Weights of a small transformer language model.
Size: 16 layers, 3 heads of 32, 4.92M parameters.
Each number is 128 + 32 x the weight over the matrix's rms, rounded and kept within 0 to 255. Layers, rows and columns count from 0. Numbers have three digits each.

# layer 5 MLP gate, 256x96, rms 0.19, rows 213-255, columns 0-95
115099137150178124115163163138111137138131106104120126115133142154176098126170192077157132087162082112127085057173110189168161077110198102151184172132125094174121112164152128123161126094132082147142114125088142172072156071102133136097121092127141139118126050120141161094110138145038074079
103152136149138079182173163127118132155125119093126102170102109124119161132138175102134120155076115100112111241098124183157089161132134124103142141100177126089093101164127117127166122163110152138174144156145126119041142135120181113121142078132149114123137164113123089111149100126077126150
124079060106155106136172140124116147107107132170153142121189099098150119125160087084122119101137086113127170112169090116148199074117161178120148139152098134101180113128166084142109095127123086049136088107088179123095133100115136165124137166146170069129119055113130144117087088131098067144
122141120103165141094141134098137142152027117145125140156118130051160113146138117161133082083082120116132130146091066153122154100061141109135183146093151124116093091153118131079132104048093143157125152093110092053091122142127138076155106044113111138122091137091136097030177167049124132168
099052170151183058164126096158171103107056110166149158127133157122112118155154162153158143124116059109176068123127124127168172095146160146120137115112200180144117098150092090121211171162138170100054184059142137121103165153157156099172135142082167072148058166140147149091191170081051147074
172109076138149162140120136101177150087129176112176186161113143113130110093147124159117078130131145135129082124111112115169177057162109141075128171089124126144058078153100118087091141151100215132051114133125133095101168123169114091098104104196138116057127119142125159116179160110082107107
093108060177076118091131108132154159048084177075093156136148105148071136099181077119164116100118125062115085156130082186154120082111146118136107136045117076159110111132125102144119082128133141142123181106091167168114143148175097161126141178134097207154078181156109098127121142081108118171
120158126153155099140124145155155126118112097075181131141143136143106103064106120120111130093157156094128132193093128138151107163108065128133187042162106086145140113105097105096112108148195103155054128111119068095139145108087175137101036123137111154119098145094143141126163109114111177078
118091153119116094120135129098118123136135181114148172126171151116152084138110094176164125164156088080112114127110106100108122140115134144169112139119121171125092157113153110137184144096132088111146115102139083155105125092141150222147134163091203139112138082126109155135085101165149105100
117145080127185115107138111140129147088163161106156160172114082148076148104109142054141104137151146108143128102143129185155200046088089148064099109165133143157169106141098111144067121096117162114085157133137178154121100088156111105180083094122143164091150175182156135127097087134086062073
155154127153174096109145131141157131115077129127115183163091077148111180142195116093117180171086170117183123104208128180170182111179131138097122151116145132072114084160127099090111151090160153087091160108098097149103132134139139141179165132080117039063150148164088113149113135128094095103
165100136109134129042096126145105054133126087118097149166142094129164070146154087126176145135141183122137141154110088147144117228126161166144189109125094163118135155133110081139167147134120113192174147107058121118149137118057141120172205133111096107115135097139142128099099151150123133091
115111158141141059128153109174077102090123149142139148104099048093144115093162166158118145090126154107166135188191096160151179100109118139133134110113143126137128135095120103117185108066173093123132188089164063087136150128137097163151122155161157141081095144131186140172134108140143135149
113144086107129091125150129119206079054116161065126110084146108151081125137138113122125119120160122098112092135124115147116149105179108136101117090123136141121090110076123124047091103137069131166071126120137130222128099100158121077161142115145126168122174123165139128184112129112045115157
080103113183119098126094153119094183093144153099138123138106090098123146151114146116167122092168097098199087127148142108110080092130111102060158146153092102135110110127092077067120171129148132131097151129114102064099053048127180121108126116100078115127177130081180103156166153088106149117
110077087147058139074106138098201092106108154175157163131147075116130114146184097123170146074118164084093082137145124154171115186125153116067128186186167134109160129096125111140079114119103085197168168154077123122121111115124128189120148153141123107154115107105112173123110159109124124119
109055170144125161133123131105124142079056107116079156146147123153124126081156135141150098096166136160124117104120108142172126091039158110110073104152079121122084125157112092068205145121153119132142088107119120069133115159175102131137122086081141109096084116095153096132063129148114086126
138111117100109118092132120136093122172103092121082138092127126093120102112089089136159036120110099121157105112154096102147143153136112127184133091168113142119153103163123122140164121183120126161093120145134210134137054177097119138090093151169111107150140101109135188132110159069098152122
110114099099188080103108058148157159080081113077125125142155099121114148116143167113103157192046104089123102090122078113129169137157138170119096159146090077104142093123117115131091132138183106207134155092126108062094116114097153108116157146101126102140076164097130083077139151077107180134
104114084166143142096122071117106152113103197103173130174161135138092117127141139101190139158121126041147126113137090102146159163135099113108114109168101154112070099100060139118139166154105150162138140092111119077097151096094183136085135109163149114185081126123173119086111111092104071132
164138103150080078091077145105105166126102111061145140143112131101083130134102121101147167097082122125124105129130105178167107136127113087132143073112164145136118121154127138091146134154192151126118167110113160155145069157125176107166067071136087186131079183142179179103149173109084182153
122126148121093145062151081136122152157131146102104142127127129066130074105109086139121103039140145120182131136147109112122126152109109124105112129110198117149077110156127110070132115104123110154070138104119099133095148130139106103169124173131068134114100155088071184122085128121151112141
127122070188070144107201114120119105135178174083121124113133155153165096061119094131180162084143130120109118095141117151136134186156121094096089106115125079137138113129146108119108117081117100153106176103137173129144136138167172097124131145131127155149180188137083179141089169109155126124
136129105155128098109121170044134193139105160117153155080171136096099154163075155113154105139167118119142121184132108167134137121181058141152125170119149093155146135154100136166084157132173133093153219101107092118112144127172128131163136090053096159098202198112089094154099125167135124141
128117207105124098066159153103107181120166206092124092142160159108139154110055080116133136162115135078160102128139127108107132128104106092095127206129135088084133125138123151098118105116174152111157146151148126010135104123103154117187123137134070143107149162152133096135187179053143115139
077064145078104143175114086157118160102140171092107141157125089121155113079113089102174122100076132124141110155083138095134071153122116143078135136066168075145133155086088094056109134134130125182190171112130088114112111136069132107146123182147098146143141149108167052094110141055144137134
144084121122143136143100173120213117066127083100079145096165151098105115129108082110085095103119139116146128108183087074136119170147051129124105187152143164109116094091092127108188099105135126129082194086132139134110112119190132112151109066110086158127151131104102125106186123174129182139
145095129103133118104089133177128092208156141114136097121170153178128098128123129202153107114148118133110137135102140087100102118110172145133117099117147068119108119128127146126119098172139149162093128089139205147144136079129170142146101161102109074140096103086055112108156134108127132156
164140146154153088110097147100155149114123200111127161209134107104180067146102128152135110155111130111133079125146112210113179113102141086163148168145093192188094097126126094131125139125112070087092165121160096110082147097146140144105178095126126152139133136116144101108141125083102223069
117126154128118117101121158156180186100073127131139152143101102158132159080124181113134089070150158127148093148139106152134135098079131117178177165067128126133096063186096190166131131097137085144102164119121196186035154111133168129147149111133114134194137097126147173066169140081072125078
083182127095073101153151136141081154103148158111132107122131172093134124089075117193125115128106133169142116124092136102114114106155141081174149147109158099167094128147085151134070139119130120181129186144162155142175089174140085105128130133145147144140130121137123125127131083123128088133
118149105103148147139093114111097100163161136150132131127091135175126181149124115152142131134099123131090167138101170099096113182149163119125123092144139108128102127138101154163091130138115154172160135158147116146141111129095082109134094127101125115161121123125114178120136141160144134143
143084156120130127199086096178138150125108152142155117145122111109149168129114120147083153151107099108141150180072121133175088173163165134083168143134116072084100058154100115102115132117130161137138149102128170156115179103130179076203148136121106060093077174061127127110153095106108163140
123070153161114106093125104159152150079151131074148164183130135141137126143148114094050117150163114131161110143158162098130129115156086141061179168165169098138164038147149100117140145095110114161112081102087173185122179131156163082167085060110147119103161155093118063059141128120126124127
110087126172144153192161164080115128130049181137119141195122139110130131094134113126144195126144120112122086139146107103182158126118147130112144128093144094166103054114074116101160175080147136097112166121119071171146109134103156069167137119110124101125111112077136119121082099065105136127
144081138099067135149100125151158084135102094145169143135150100132108083168130235135169152157135107099125088102097131160105120127164121196128156147127129075143177093106112134159139170137074144100155103095102067092127128164164132103123093187118109141135127019128114090171160115088131104142
163136137095203113081122133135120121142106107162151173192146138142146091133136106154153147153020142093108106143156092175183140145132124199124131117110113143127179050105127141133124116088121093192166107134083126135102116116094213149157166153127086086069111145115174153142078105161080154132
146098108168141144070104138061133089137064078135224157097142104164137113113164166142165163184052057098164113086142087151150130131110099131130170112126096105088167155130120069145112118116128100107145146114112102097080098088138139079124135136134110155099095076130206102129116163092128170157
128098162056086169134126145163100112130160148077138162094189087122139100174184107127145154098098101103121107107094130188189145161100084105162100175137073093110095091154120146080127142111094100118098114078035155123103050146187116142114138130161126169126159115133135169172122147149132136081
157120120105128103162177141123154104107147170068108212129146143145196145127161102125098141094070106129215170154125119120140128135141077160123136145102146121142115132155139090153158094142094086139148116137151119205101163131154189174163098112087136061145096171122070154142060150117114121130
116149086133161129123132115090088135151142163093176102124119171129155102150113118163121082148119143150101161124108105087076095176175110141106122160133134132125170143131115158131159133116130098088181133148134110147125136168098160110134060127118169133155136140101113156049197142133160097160
159096184192213139070170154132104173110084113119156152120144096154155101109075110099095117114089148106156107151117166133154119143087174163143179141066123117100135090149103073137205123155129166132149148134117147131085115136123101149144078094083133115080083144087173119139132194128162188154
161131146136078149132191129100093166168168167122152166122129128147149109087094114121101086116129142116170123172089078112121104156119070165092111093128108121110139068086098096085154142170130101095143168137084080093107089170101125117106139128162155123109148170107074149127093102113135058176